config.yaml
n_head: 2
head_dim: 64
d_mlp: 320
vocab_size: 4096
norm_place: "pre"
norm_eps: 1e-05
lr_mult_down: 1.5
beta1: 0.95
lr_head: 0.005
warmup_steps: 200
decay_fraction: 0.554
doc_mask: true
train_tokens: 81450000
Each number is 128 + 24 x the weight over its row's rms, rounded and kept within 0 to 255. Layers, rows and columns count from 0. Numbers have three digits each. The size before them is the row's rms in percent of the matrix's.

# layer 3 attention key, 128x128, rms 0.0837, rows 24-66, columns 64-127
113:159103119156153179116139169142133117139167110091127115119152112130103111131091133162143137113037132161111131119169081109116146146116127121091099138135151115098132122110141108071119141136158115
114:122118111126136097090134164113171126140145141137104105133106127106116126126105099148108127119104144159107168148132167118141090148123103083088133096113126100128091140109118157135156149101123128
120:153113135111178121104137145158075131096123129131156103165128133126081111146128121152115108106152136115140109116108124137102124121158155141090119116123150114149124085110196148143153133131094122
144:055128116191100109106148099102111102118104133049136193123139122141122105132118124080086107126172104160151137132116139148094123138127154086125130096125094119076125123133070139133140114105147153
120:146127108120116152134116105120126129150153119075112142110149061154143137172176134135179143110148115148141169155145154105110119153133112127119167101134138077119126111143081140117124149135080120
128:094100159124099080133120151133115122090095151124133117137124143116129101163105100125137116165144146113134135119111122099122167177125117101128122141132133133105118117125151168159111125101111137
118:125139107123158137136164107128172078113146126123153147115149127182136143136123131128135132110147121109150136152163143110109129126134076144147131103139096116099097098148135175134148146147091153
128:125154140127129156116092174121153094171093134084130090137149117164102129128124125195126142178110090133132125120088140151087141108122089128113095097149156144113164136120166124117125104138120123
104:097123131108167115130102143113065113131104159139134118146133095143147156138123170135146111103142111142159139130155069167127154118133105153125112140163138168145117088079126125144150141092122118
106:104126160122141085113139143153110136125160099189070094138121135093172117147122073136102149114121159172120150128114130135124121147124128128117157160126190126123114154127114125106155090105162074
133:137170144087089130093133111098122115105194096077144130155079113154127134119141120175143128132107149134138143161116162099148110092113109092101103143130152153082136112150111155113121136147160146
125:086144152131121116114123144144113185136158083156101140102125137103188117082131123107153127113090117126147136114126143115149097173120189138146115164114135123137111147127140143125138083153158128
114:128144146124160103162170144133124145099117127100151139182085100132123116136147118133123110138127115145120132130113069157174131191099167097100095132115119153093132133125132114145162140123124141
137:098133110151109094135089124149185150179126140124154116133077118116110158106129130128133160163122129099147181140105146097167114143140120177126105161127121129121067075109092107135076120082140117
130:111172154126102124144096153154157133102156112163120141151078147101111137153127085184137131106115139124167132110123090155130152151104139110133121084102074144163122115136124149150115108112121148
099:111159117159115143090126112140073124110156133161097155147138162124105086091132079121126129153146141101139142119093145142163152120129104117126149109131128111147148166109158097127139160115086133
119:162149126119131152141149132134180122174132140112125117130148094112132148126176160106107143141151108094138152119143115171143128163115103133117123132142126151124134142124110101099149166139110099
152:107131157141105129138110121116122103146101098107113147126113100137167183145144153180114129110150109108136153118154120146114145119187130122148108150150082158124159122123064081109107101141125107
132:101131140127127127089114129135075114113125125168147097152136119131093128091135077132120124186141122174048151124065133148088161125098142128126133139128177131136142134119168122114111092120114138
131:100115103086126176097083121134132138114140144123107141146078111089165121133123119104164130158098115182118152119158106145176144123184119111143123138152132144137093154119102110157143124129114128
115:168082118126100115072161140151158135146107135129131143141142185114107128140116111112121142108124107143123081124105105116140158135172149111081124134086151126134134172090106152122094149115155099
134:093134131098126170144134124082105151137140160174130102109103109108158142141110144127130144100115136146098113136164110111137106131134177113115111119104185126117135142146106128088135112150180129
120:178141141141146114092092151104072173127162149122164100149151092129107126088128137117150152130111104139155147134094179095142116110113109126131129120125152130126145109121118141145107162105131151
119:125158129105123132101131076145102160135149140124131067157166164135142072153157084138138095127138115140110138137144122093146185128114113170126110079116112122113142140132142091138112126134131146
132:107122131149131117145121162112137129126133148150155109133126080110137144127130109131088149135132104091147158168155150108122151133080133165095104102140117104115119096122136113129110113129172159
130:154113125175120143105137105145154086179141155156122115114163148113136115134084103157132107131150130118132130116153097144143131122100105127162129105143159154083091172128111184130113147120127119
145:126122154160116157131172133118072140101138113091144112132092144137091132125123086138125107111100104145132124155124141105134121145158131135089116160098172132082122109153163085117108117126127116
132:090092150114161110132144109126100115092107124176127121114131137136159154132085127101147121113074144182084084117112116112146176086142149131118115112153131147098107155108123137135145098094153127
123:142146163140103112124109123092101144120168120070147148121139126107111132171127150184095150110118099147134101147099175100117109104148110119107102134092132106117147159128101095122111103141135096
123:107117136147144140099112158124148151111109077108109147110142151123091173103108078163109182115101148098155099100114105136096143143132141144109090088143089152161146094140168134130151097160191136
103:136175105130148078149139106127101159150110109148140162097152101138117133103165147152109120120136111142144110114159123140152086073141120115140105140060147106115119128153073153146138095125174078
115:109136104081127106107125139120147132158146113112143115118102142177108095110134140080152136126107139142147088120113118111175118143149092130076147122147148131105138129100117149163124133137170130
116:138124163118110131140182124158107135141116090135103086159125130114169106112085128131133093100121116161128106121141115130121088161120133098141128129107154127072119143110104179132146076149121106
133:082121075120112117125153148142118159129140111120193113128104106109126103115105153102122144142168147086098163168165126119127140136110158138130111149110125132144117106149112142114131114112128132
116:076061101115164148094123107095130102139117106149117111140100096121172135160133113140122079153124150155127124152129110127127173116131100098118149122185134130101078116144102100116127148102114152
122:165081123155097143155107149121134191170129088139134104129163116131137100152168146118123123127111124135122115120148098128074156126116144151143146134172159107153168099130099135120138140112163112
114:143165079096134166126153142135120160119119167091132115149129125140094134119129169147108121111118098125125110114108142136081116167119124110137107088161142113127151138164151115163104141122126088
140:158129184160124120072117157122138124150112144088112139100135114136118149096149159189118149117139098121161133172117149130108165113121169086160130111125063167137136144107090147102137141108117149
118:188105155111133116102148084136101107161088115125153118131097124153122135112118167114161093112108104169134123126137087156130127129178122112101137157166136118135099162102094150153136178109094131
129:131114099105115128133134146089140131143124163141152126178170118135137129158148123131129095178151125130116140145173086114129185102034133148145126133150147130109096094159150140117134119120148142
065:129127127151160086117100097154107151087103097122102146111104138098112141161100099150142127113125157144142128148118112128111099153124134114143111120120146139096106086144116138153123149160157087
080:090123131095136131126123085112153131161112136129180131140126154117107105110094138132089179110129153124171147125149145117163154083137130144120150127097139141103110108087108116116154149133134148
059:083115108158161103130101136127084137133108130129163133139159121080118127150112138109140163091096139101119172115112119097122135134158142111140125178141171105169122113078115138159107101143098123
# layer 3 attention query, 128x128, rms 0.0847, rows 25-67, columns 64-127
102:161141174135123153136133122118108107101109149157111128162101137132104137121091161093134140197155087104134123141137096125119131143167097112163130126129152074129149123109131150127126129102147126
130:155156109157139152099097125123135139154086101085108115155135120203124113144161117108102095135108155112099118090151151107141164114124115090118128120134120133092130164134156105136113145128142130
135:110101142126133102119146151092167146109104137128162093100108117131134116119099114165123173112127114102097128144189131145098113120124106171167152138128134126134129107119155099136143120153130173
125:104086108112104171137088164107123136156115133109146112132128129091118122126112140156126058109168125155127153119150111155157096102153154138095129135125118125091142108158119150106124116148161159
132:182134118156211114095138124117093097137120109116107112114105093111133176098103121128109140092138167105070123118151127149132146156110132141112136183116155100131175113108111130135139151149126128
128:164125127107144153092116123108143108153142102096132074119139113165109108150135102115128147102155115132115135136105074162163145124141145124154152122146139073126129114121119099106162140109123139
130:111165153134127078140126160177128166118129111079107171134102079161140076156119122117127102116109138102153095083125151102117152162115085139119133122113112155156136181156088131115107131128154112
111:163116054130123122134152138138132162121119170109121085109108119136123130144158089140127081090129086176100148156130141101151086137102097079145129139130165112119103094186138142111146076095110180
104:109122166145138161146104094153109133094134072132138115147144154101125126113113168126136083165148109126195174129142149076122105137117122152183115122136117174124114131140094138103111100129120114
130:122125156119126130164106167135129098121140153140086136171145134136112138172086085078123135178142136122144062117106135116141161142120128144188100129170087151174139105126094151116144122134139109
127:110098187144131154114105133121151101128135162128128115123142149120104152084112130083136119150139128167170110152089120159126141117130134122135127143125142161139088158132177138123092065136130120
106:135066166127125124128150129169142193158148149119110133137141175183089149131150097136094132114134132072178089098125132101146108154148109104135150112125127144125145132130155125167118152142135173
134:132074127093118129089099116169137124131147133161112147098118101082102112141124082147163139092124103130137109152103163135103145098112125151175076161166138124139138111124085156126146115157146151
128:123093136143121127101178120109169123144099124109110137139147103130130107135129149132126155124150105137150092151120157086139054138125119133127130153125165135118093115127131150143088106102092148
104:114132128120137121149158101134148086136111105101123124143165108130116122141118162129141138134078139153120171130131145111125094154113099143152122097113136129116108109098109125132102135132161138
122:113155120063115085121057126146066147111165137123147138147108174121126133085137109126142090127103100121179140148110156123171130139161146156116123114125121137138130114126153126132142152138125135
147:119145110109111125122136096146127150070120135124138117137136097077102143129144129141170099124124133122117095184130131104124115117141156116072079152113125122134131070147133181161086124148143148
133:122139128152122128121151124157125147144082116108113091126141100136128105183132153115143136127106145134092159084123132125150140143135110100127135111175137149144110172138137140134095102105156096
122:128071092136105110181105102167164133155154107133174143135153099079140116114164167135130091132098143153123078125145122140112123101088131118078146121100174134106125111158141121114143115121136164
126:131168130132176088123110111161125123118140123109135158135121164127147139100128159112139134131141127114106160104134118150128195168141165133109113127111090102083140161126163116083082165176147109
133:133122120155156092170106101132160151139131142157125146149147124111127116163149133156153105170135101136136130122172141142140095109145115136099136135108105139105138106136144102156134129094076156
120:128132108139115112119108156129149086125108120087094091122165120121136123137148101086143105164108126130122091116084150181101102130145149152190103140146089133106133112145118090124160071152181166
116:110142119132164138149125082111103118148104094076165136128171151179130112134121142142125131129108163148144128091117135123137117114128114140135154133127138118104128150142144121169140138141166144
144:132104095162095129099147111146186100089128084148116121120149127180136105187143122109100147133129146140105138102134127114110105114136111156164117130154122096126130121102106108136128152145143104
127:168139124102153113108142069117107097111145109042134138103156141098165115127105157139137124145133135122100150159117124121149097175115130073119130124087126085115187126096166143157113143134138136
141:170145123142132148145156140169123123100129125124065100157137136158170134168128104091157098132142176097137065066147119090150162125105109122132132135140076113120145161122124118156103147127158122
138:150159142179147114145133146160159139135159126129110111112161110124125171140151129161143158119161108099118157097115041166095091130115107082125141152125123142093133110141150124107143120138110113
142:119163129128116180142127133147126129113129142142098137165122126153136107113116098100174090170112122103139069125162160133117129104102129149118066143132060164135125123143068140101117119144167148
128:129169182118113135104169173146130137078139150112115133143122080109143140134108141120137123149137129147111132151122171089138155101154149120104103108178094160113121150102120138139083114089144103
099:119152124132106097143082107107133082116115110115131126102132179114124145136140098124189158151154111089128126156120105146103144135173177128128110136139097114120121092142123164132154119124130131
122:145132149124185108108109128155115154170132152121141149134108134152107180073092121118115143116127112175131108149119129154119178155127114119140144112149160141128123141127076141099168143138109149
122:194120152189152115132119145140125100118082129111149102124142157135144142113112103144113092137181116122154124151136094156125114146136130078118146109105155113119106153115182128137117140122114119
134:142047083124095136163137114140128147144141103147140133141148152155104136162167112130131141107126115120149166098159118140112143105154123116172089085181162143105100107120104111103162143129156138
118:138124099147122116139115113130142136064130067155146118133155107172158139166140110128086120118174134102148159124151103144104077112111114127134158139120169089146146098133124133123128165134106125
130:100135124112115117100102127115091156101142147114148164105171119074153146080158157115104092120139136153130144124146101142163105121125146153138119114156133127103147134157093159104126068137135146
115:185146135138149153145129138140078097113139106155104148138121159176161092087126078121111083097133124123163092100154138164148152140119118130089151118139114129146139132140108090113113152111139159
152:053151107132103100115132163117117103095097191120145147156093119140131123125136104075118132109155118139148161151140142173137110145146155139149136132128113104120071119152174141116108121122122145
114:120177096110117139133110147148118170112130125136132113101098142079122161127172113127119095113155111132126178112120130140162149128116182108106115117126113111094117133157166160115137105142118140
138:157085094113133103170109092114124119114161127147120109083129121153132143175157147125098160116098123157099118081151085139133051137119082115159137126143160101134154107110116130169149146120113094
065:106130165116111102157107125098140128120159110144102149126112164141138135128167164140130131136094154081119160140097109137106145119191159145109106161152096124135154113128138151120153157120117144
074:158084145135134113132111164103121149106107084143121149140137080126152146120110111080137121136097135127154108125098094129111181142144172148136108155168164130156157141121121157116106120185145112
066:153093110133116120144119124161095108141133139111124155087130092116169181130099120093163094131142112160105145113103143136129126117134119113114121097100149089118097129156142115105127111113173067
049:111079139143147134117144093154145120137128162096148088131152094139109122161100181148099114095119143168142115134162119122164185112117149140151107118146148107117092128106109168123102108134148114
# layer 3 attention value, 128x128, rms 0.135, rows 0-63, columns 64-127
088:151137103127149077090146151082087119094108104125154135111140121073081182133106114141146122136113132113132155131142174140105145100126134123174135096133134075115098136128178155156162140109110153
088:082128124133098137132138155136090140138145117102130132135164144084161139125144125090144120109151097164142071140136120112104162138142131161087127118125097140142115085115116125105119108164130148
074:125174085122146120119121118141139164121131097128131143159124107127147058112136151149175104157164104084125121146125142103123099111100120165162166119114133147140048117118148159133137161151115130
083:111114165132135141103182146131138113121155098126146146173134108155068143174107110116135166132128090106120126158177132105129129136153111156135091121119126133101092117127092137133134123127159132
084:119120159106159157179134127124143112147143124097096162110134120157129121127161104121120134131136130105125157116086158098132111116178132137089176136137156123126131142103106128135138132115114136
090:144150078155111085109156102112103157106101138123159104123110120129108157167133096096134133139187129121155128135162139153110100162123123124156137070115164136129109135129151148154173133128126118
090:146123130130174124118111099138115120107113080143111110091119140135165135093106089142129107140175145139120119194110168191173153112129095138112102082095170109138131134101078168145132109125090140
086:126169116139129097134127133140096162106124072132120124129109179091135127147114140043147148109087121141164091104131112156169113102136106120147126134169143128169118112097128134140117118108142120
086:119109102149111112094132105075135121111122114138148064127170126088113140126153119148128138159136135129105120126126100140131162119149151127140129127123111134093107091143132126123124130150160143
084:109086134128138117070075121124137133120132153142165130121131123105174172122134113170128118141132139126104151141153161151123166145146118135126136100064159130102135121160083169155114133120138089
080:090094124164103131129129145113154142169123126113159137140127130131101141123091165107105153150148129111145087148147123145111143128186114126154126114156110109119118108150097129203124104150108148
076:147109160128135149115116134108138131124118142151082124137111143131158140121156116155133080134207204071140115152116115100141099123127172105128138126155132111155150113103141108144112098134087130
075:138074139136090137142138079079148139158157081110130118127129104104102154120093093128104084119170130135097134125144112139146100148156138145108151118124122131100164127143174079147137106124137122
082:154159164092126154145085125138135155111131134133105153124135147123103134134112132105099158132123145146102107121131142110116147151112148117116118152149152098131111149099111117095154110110165179
083:164098102107172125077121172148128123116166164111142138109108172170127126135122142085099137167129155126139148148141088113161148131122144120096118096111092114128084149145142177131132156119153148
093:143142124133136140144169145128066104186075117131139103152143133080147127115190150131119157101157159091103147145155164170118129105139163106103138129106132141153164157136129110109139094126154125
083:150130109120129146120099130149087157133101098143134124141151193152129140124151163132097162161131113122074168120154154112139120095153120119084112117124120105153071129133074152152144103115158107
085:116099117092154135140153153143131123131128132172146137147119145127119139101125077106127144161075135166129147130115144129083135094156127136156127133125175156121112095183127116099139111149126160
091:106126122117077141150128153117164118090136114104098097161120113099120113127118108114178134125105125164117154086140107099115116120144131185120142129135092125137101156139146153134152097134192134
087:105149141146127120107149106167085124116135086123153114110141115161118131137187135119161152165157096114147122133116102095123132134158118095135101097147131141161096120122111151146130122084129113
074:108117130121112151161092114120184135171114116109135150156125116151123108123081154176112168130137177109135095099149137103165121144125111125140122124149058120140124150130140107163126093108120149
101:142105110121137113127074144091137095149153113128095081127148127130115127140124106112118148141133155131131085146127154131138144107117105113119108108129116134120121125149117126156141117140151167
086:141113128130144187107154133121054117155106097127136151087142131109144133093130112142121149108098134049147137148129113058125118151159161108131139112150095145109111138136152132135107123156125114
080:125109085153111123111146140115106131082118150168143133115118105111131135147155128158102117147110118149138137126132161156086109129091122081137144148133176125122094149182137119133123151133152138
083:181146159147137086099125106167073138151091136121123157082126111141113102097111160133125116079166147102107107156126118127160115134144195119160152139147062128158140117124126136142131118119126113
084:150136076120059146091123109120111142099076116106165116140134137159122136127138135101125149151149117153134119095116134155118183197115147134168119101112125121083188156110098155112148107131137101
093:112168115121123124139123078132129135154104107157164177081125114107090123171116104161125164101118144138103125120120135150152089127127166104141121151132125139123118137107122127119176098098127128
093:134147088194129096117100123140135157133153137116061139098142123117146097153133090124111132098126135148149132126123138106140114140115143093147116103114116120124133106165144115145140097140130124
089:161138115127109113131127117142153122147136117154133137138158113065123088129134104160129162088107170125153085112147100091159129118118119099114097119125134184204123114137113125093093153173096164
090:138113125167118157137153149095099106144106100146119105128167115102148119093105135152122090112097134099106131112113099134137099146138144097153139128139086131119119119106158114149050157139150172
082:122097155144134113169126122101161118078162112123147142094119143129107156123115129095100134086179183148129068105118113138143107115114103126125097137139163136143146127163134171134115110158180152
071:139151137125114159114156101166142100101154157162130095142109118146134148138146145148087112139110122091136132110135096120157091070086132124099140095165121104138122155140117087150157107143127152
088:128100054101118148099126072114128158120116126134136131108104158203109146089118117124127154095152097102133170128118115166101119094138148153147134138079115158099120144105151153136175136108097107
088:089112085134145164128131145110121140125133133079113103115149112128155115131172106137178126123129098147143142129125126154136177138136074146067140101154113127114136115133118148137115174135165161
089:132097150199127134101135128130141099111145146188106117125103134140122145158118113121143109142158103117142149120137128094120141166125153128175107077136144126137150104149141119119113124148097108
092:090114099142108121081127122135109107125120130121129073117144147123164099152106132135188138102123148102159166123098121135107167148124141163112190111170127167103149157127104156159118106127145100
081:082128115133132143120142079149113106136094144099087110146111143123148138090099104138167098141129135120130150111125112138142119119092163151165157120147115147104148127167143120118123122114122140
089:111143177124104126123147137140128115111134126099104136150121129064118102127107147132177130101128139149095161151121158101110125132123110163133161144120122120127139104168148094108129081103102134
086:106111132118158149123110167156091181100178140156137153128078166129147142109127165119107122139118106171159105118124122104111104123115131096111138112103094117132093130108148133121096111159176140
084:135135121123190132125076134124182109145116095137123153121104141187148128127082091160087136129065125108164137123123143135101143165125106097150100106075146150116099143121142137094144165112129134
073:082169116137163126096143145141110154123136108088125092135178138159146159108156140133161144131140100147107112109119119146143121083141100157132125193161098122150139100128089126170118118099127101
081:116118138115128098111133108133167169134144134193104104121122081139113103087151077114104110122108135141127090162116113181152149135152090130155116129130148144151143110081133107123115093173117105
077:122130134144145106140169097135139117141187115172122171113109087141072106156097109134173119114099101198117100087148104135141094088128108146175150158139131126133102089156153107144126121141153102
080:128109123115159118107120131141121128113089120132091121132174111143098138104175143148181154160143130131101159150119167160138156081172118089121124159091121112157126105159113148140122145095116149
087:089152126112106117110165102175116151175121121107115135137156129117120147126119120146145154136122127129124123070126128166117121110125103138172116137187172148154159099100120096097154085095157117
084:145106135093146171093106134112111128107146123141094105200104146126139125160144169142118139158114072101142085099113130108138124135142154127150104127111126106158098096158122119115099159155176135
081:130111159109132152078136183123075107111109116118135157124109123125119140140137144085133080137135129113168100105082157110116098118136193137125140151146082189143117161159190152103150088139157127
089:155130125109133145108103126111109139126125150122143120112132092163123133131138117159067154124143199124129111134090142194123149115162093101088142140094156095144147132089111123139111113081132145
089:135153170103132183129184157118093123100165136102159110154122122083093126114126116115149144108112117109133140129105136132133144071124109152132127141133123125174131163135124103125102133099116151
084:100097166097155127135137089165126160123122086133080169082121115107168120090108114114141140096120129109117127118136112143148131100136130187119134173134103173111136105101145123117152069149124118
093:114111139106144163161101138150131081145169197107125163121093166168183131157116138111157123122164162123136096131168129079115124122140124133100141116191113110148149123137088127164132144131090132
089:183129146156082103111148113103124172135104124157130098117123146092142137147148131144122128117119145129100152161154132119146118156140178083115133116136109079161170153108164096115125145148120127
095:112177102158130111176146160116155143115085127113143072140144160091116130111106131141172125115119134099080135099167122140107130119116099169112129135143153130137139103135099133126091124076172093
077:149143066147092094107105130136086109129138179184161094125136146174131122127130119094099122116126128139106108121164128142142148129124126121127129109132099122106128117144127117153167168153156100
078:122087157131113133112106098077119130121104128142120151058121126138124155181095117105139208158124139116108112150132135152139122122141099085133143101076141119144137148092121173139117124154130125
084:111120208148126170142116145154120165149119128112100107152141112162133110093145108076142118152125104123133130126125128133139148139110198130102085081189105150082163128109116150097111143139151117
087:153192101144179119115164118128110158155155128128143153136119132142096096118149135152097125113132096114157090128153100109083146170143088117179118116122142112142123136121145097118148127166095129
083:130118160109127083120124146127144127090078105098134132119110110149149109141112101123171127159127173161121150147139143121132138107130148119140135125133119169111102169174158130128166089126120114
083:133118141122131175123160121139096139115128083137122117136136117151136136140091076143154166103126108098153110169167156156168108151163162168144101129149094164118167178106114149132167080083144104
072:127104117091114155115169150155147077113151179109164147142152125099104114107122141122161142137130120113101121179141113136127184151141122173153131144099138123133123129161092109104098136052125117
094:125122096172120109154135102126146146117134125127138132152140136085144110165163117122174148187126139159145114126153134102167119168140111082152092109096134123101159139176115127122128122157139073
081:089128138141116089060097143151096126126138136108129131117167123110105141072100128097157135124161113170125126180159164118124141112143116149188133133105111143115049108188122146119118133115097106
085:151149143129162115118100130156130125174140088091098143099147118131111160097135143177139098138169122164097126126144136120116119126095097156145134133138102113076110110143127121115159100153123144
091:116163135103156122142184162145155126160140099101141085112127123134118146091089121091155132176119077127123081118112099157098138110079088144154122127144159146106136151136128107085155137114145083
# layer 3 attention output (transposed), 128x128, rms 0.0837, rows 0-63, columns 64-127
081:129113128133166113055159163129113130143129086112157159107113121138117144144126117142108130102104123124118117125113182110121126138098150132123137155159125110104167113111071110130109115143122150
088:137128149132102125106146149153100179147124158098140093138124120122167116130156158115145149144112115128128131135115106102174127114147119105083142161152100176104170128105124138097140111106130136
075:138117111121117105152110150168145150145143114133141151146080145146080143124139142135162122097143125123139091099128119134151132146121134113154110103171094148124150126189109096136113148139113161
088:141126105130106153129104109136124092137166077108128181147121133150121105105162137094151116066152106135117162084153150134138140116136152111108118116119181146116153143140140129118141130141113129
085:126114151152150103185157128131120110138125110160064132092132110099123123114128127148154127124142164172131146121151087093150139106116135095125105160089168134128133136127081126126107118075119153
095:130148084155130131101110159164115146126151146127147097154137116163136100176140110144124155073127060054128134125149158121155097094102154161118115081143148112114168153130096090119141115133088115
090:086124147183142120141127168163146094143111066130100118116133179173142120118132142066147159120129175088128096095159148138138143145123113155115151115112130139132141104129190115141122104141116114
083:103133144116133112117140148158118117101135118149147125133113121084132123119143096118083141131121075123143089140137140126143115104093136170148143129099135167136163132122135078129147099157113122
087:094119118103122105098130154129120144086124180160124188128125126174143141096104091118118111153167130100126092115149120133113111099162142123107160096182075155116111152141122122135142117119155138
080:136153154132138102124067114114093134103116121099131159136113123149148133158115192144140117165103175098107100108089120134152201143147134095099127168106091118113126176116144155130091139138123133
081:120147094100135104195132131122132121114156166095119146170114101129127152130189135127131122073174119129142118109152118136162110117113129142125116080176136142084143117080132113154104094131122138
081:149104165178152150134129152092164179138075152157124147140136143116142115138132124113126156105139114134122096138111099123135132124124108098127083121113093100154088143113135130154129126118116156
075:134163104134148138130083144145125117108152140131098134145112105132137116109091089131153142111129111077122170164128136097161125137177133171143131116159109116139147149118078096150144096105125121
081:148104123097089103124124107106139157134103171133146084130104136078096107108127113148109121113209133186104166140132132139141140115133135137081116185097117139133118135132128145123099162135129157
079:128113111149119162179124116088107125131113128136211092147147144083118154152096130106110150168104147100093178132162157109110154156137143082166125117124159117128115113116101157093084141103097123
090:141124134152129107117144098103102158126114140121092090118137120137165146122116128110159138176116151154128160128180140046101152191138146146092109145139117113127147113118132105176169083116129154
089:109159130115154115094170094077124143125137159089182093138123070103126172117143150108145157154100150130103153126122139128108155154100111107111119149095173159124090132140137117160122093119101116
086:137114140100117087130164110159128095101128113094108118135149106144119122127132139130101090097137141161136168156174158150124113071089115113148122144104134124116107088181120117100117118113131152
097:148137120103120134100130129098122110145122142114111177125113063128113117136110116141138136164148142153141145147111202110160103088115133144130124145126127103133173114152110145132153170116116146
085:104163124116142149073134136159087127156152135130145098085129115155124145136148147147139131105115085104113150136098086131093130101114177101120152115108150135126111171151140142119193147150094096
079:115151141124157124193111107117145127107103151132138151132122122107093070113131135141136131121173118110152169114164121129118055158105139134151137142170110135086112128139150188138129107148176102
105:111095128116095140149149116134141120143121121142125146139125162153114157057138124094144151108176099143128090104155140148171123120146116149079135138137148104112094095122132152133143108106134145
088:122145154118121118126161130140121093103136095128128122101117156132132138126174107120135096070105116127129191132113134104148130162109119100167143094127158123129135107108124103112143110107095098
083:151126084128125090074124111097128119130180149137144113148101105160153152137146115139103093110115088133140098120105161151089170097098119138137119176138159079123117096124101107148156166172109160
080:176124135156129126131156142143147152093164115108108101125087131100100151085150084151101104141138129149154138147101102130135160168134142118129142108133136119114168140139127078118143090141138187
077:117141101154127101120140138104127089088116129150128135133131151100167138133174067133106126142144116094128164125107136186137108109106166106131148108115130162121141162156148114103142152114136088
088:138147116150128118129144120122134164121138160161145131111113107137112098085115060176114100144160119144171117129123090172102131099151120137112144141147127088112153144160120092128145110116151098
091:161144140163151118146143118136133107095121127098099151113145174131141111147108125151098133145160098126123118135123117136181067140078138133168142138146106097092124161118100158096136171136130129
083:141094124147086161115124144103153136151081160148146136107114155147129107120156144121112125087146113158132062125104115161078098135099105148109094149166105146112085110123151126076120127184149131
091:156126158109130119096131116134167163110144103146091152122117152099115146097148144119078065135139120139143165089104128129124121179177138111154110107141098114164116137109131171124106129153164119
077:104153114090123183115070107123130114102143107136102101131133121140156115155131129154101144140139141145102112154142184137102129105141136169186124132114158121149107085121142148158126136141128137
071:188149091111133122126132112103129079149107160147129109115147133109138108122125133113143154129129127116136126131141155119090146145146124127151114100120130112153093096140114100189162160160145144
086:147128121165149115153108158141126133140151091165105132137151110158123131116137092194132149154092122076129170141136111153103086104143125090145118083131150131098149126183101123143134110100116104
080:060096153104087092105117136124097124102152110125149185140133183108110102121116116108117107122091140072109094122162134101133118128132182130115141149132105114142126139150131149130123192077112090
092:119114129149141176118145146141167124140123148122117121124156167158149150144138141127125138105152100125137123101154106154184112099100132079142097080124157163134133159133141107074122143096135108
095:140155129109143078135143096143120141060163133148115179165136162137091132161124161148089139175111118122162103106150139109144120133128139120134120103124123145146172171158152104081157156092127105
080:155125165132148091150130149136132184092068107167083144146152152131119138091141133106122108159151129135125093100160166101149122129122116115143076109135140115153161149144115120130098145131148172
088:136107141106108139146140196113134160156121108097125136091122105147100109054118091124165147142127135138152082157127131114146141116111109141121138137113139129130177139157137097133167134094145167
083:165116143119124136136114089134123085139142127110143086121122147109119128107132144140132121130130118155100194139130156109121172124121132124176143155096142075123151090091173155125145124141113125
085:112126142134127148133119130160123075138108101170153156090127108105133121168070165150159124138124121135124137157104127166146140142146119081136145173123111131107118136120141162128073132144113075
076:090137149137141079105118110127098103113165153133116159135144090130107143131133125129115165148098148123108128110171127129098116120091127141129134110111136144137124158122118074097140141153132119
084:103112126120156118110125149154159111143116112129110141117111167182136143098107149143099126098136178123132127092141089184137084093153085161117096103116069109087098117135120125107114097146157126
072:163141135079147101097173143136152120113149116126113141121132136100085088141089125141097094090166111163132097101125120160148136095108128160157081156127182161138123135157104110102133142127135146
082:095104183146129096100137131131093160135149113146118129144134111165132139091151160093154113134117147144140131122150126116081117118092137115082163133099150138124145124168122120125138067113115147
087:125109137135149105104174119136122135140117164145128097082148098112111134141156131107143117127132119177133153140161133129141107111100129165115130144109128122166142133133106079089164126116167139
087:127108149105152135132150128128156127119103152164153072133130086122102170146150153130119120144159126157084088104083118131184151099111145117130153137079147136140111142097137161125132141142108129
084:147120143128101159145143067140084143088131140181142096133126119117137149101115120134135108123133095196132158156143126126140170154125120087147152130122118085140167108134095131145149129092102168
085:139102149148146093120104127129111127117131168187120110142101128145131160154132145125100154138121143140127105102135087155143153132136094113119154165110065109115135136072107164109132132163154138
089:143101126159115120081131115123098127161141089121135134117145094114144109114163153131124176096102137123136079139124134169121126158088137139103149114149128122152170108148129098128171119138145153
084:115104138124142134125099132149129192136107126131123163088085079138114085103077164108142131151112141122126136151145108146129143147148097106127128125101059156150149132131101108132181113108103133
095:155143129126141160169142113101149130128093123083140115160108142096093110165135157117133148116107156157127108126130141098151134109117121132147120161126168117140071106121135175143128127098130132
077:140130129185131142120147104111137097131129131101150113107144125110136121152120081149080134125138140082129152141075088120107102159111139170099110131157102138134150143107088112143091104129142137
091:113113163106104125092090127136130166130138175123115170151124114150103147098121147135140133131114133159124118118145173125114142118128117152091110111123108164142126180110132103155114128128150121
075:130123113122119144110173127132132116117159144094155113111167152113138105147110119144109140157155139116123155126121137163129127140161160136081125087135123140098065125125107130145148135072150116
074:113140104115117136102106123131112151148127145168150139118106156139124105146134146100085152120132140091126147107099083099121098133148095156124139097148165149097141140130170163152163097158127077
085:084132117125093140122133109158127149078105113125141145105150185120135168106141125099132123129128145155100155138114169127151126107142136074138146140111156140127123137102116118169156095083180116
083:102119120108171123109084145162144112124152120123134110139106148122118139129093118144111136092097141102094116078138139139149131178124174134124119157182100142134110139114136119099091081138104154
083:106152111134173121198135125133088128103103123126140143124116099140120106124090101129127119139107122141143169164167154111096119109116114158131148135157121125085114113174112143127170073109112151
082:119183124152120106165093123136119104096133091136103133153101091119104101136092115123151142132109110095146183111164161136134129147133120130102126163076111136131180154129123113087140136128099090
075:151163119093109118120086153075109138155100105096129106140123118121139133139135164134162113103126178100127100133146147133136119156115144145107155099143120164129142126171167156103108170166122129
095:098143140131106153167079123097121123133072173129136139125169115121148106162126117108146128123169098095127148096124138109142089144083144147136129098138143115138123144119125168113171136083083123
081:105149149106125154104117159150093143161166090070121110099151141182144138145163125118133129107128109117127093136105154123167114105121164142091181121169162155098187114113144142106134134142120171
081:122100152102162132132104120103132139139131116075111169102127150117102130081111101140138141156116122106097151146120150116181164138124141112151108195140136113153132134113137083131082157119107170
088:081098078110145118117159131126114090136140113120121165082135100121110157112094126154151114127128124118112143131132179154137134102093126169147124142165167125148143129121091058149132120135126156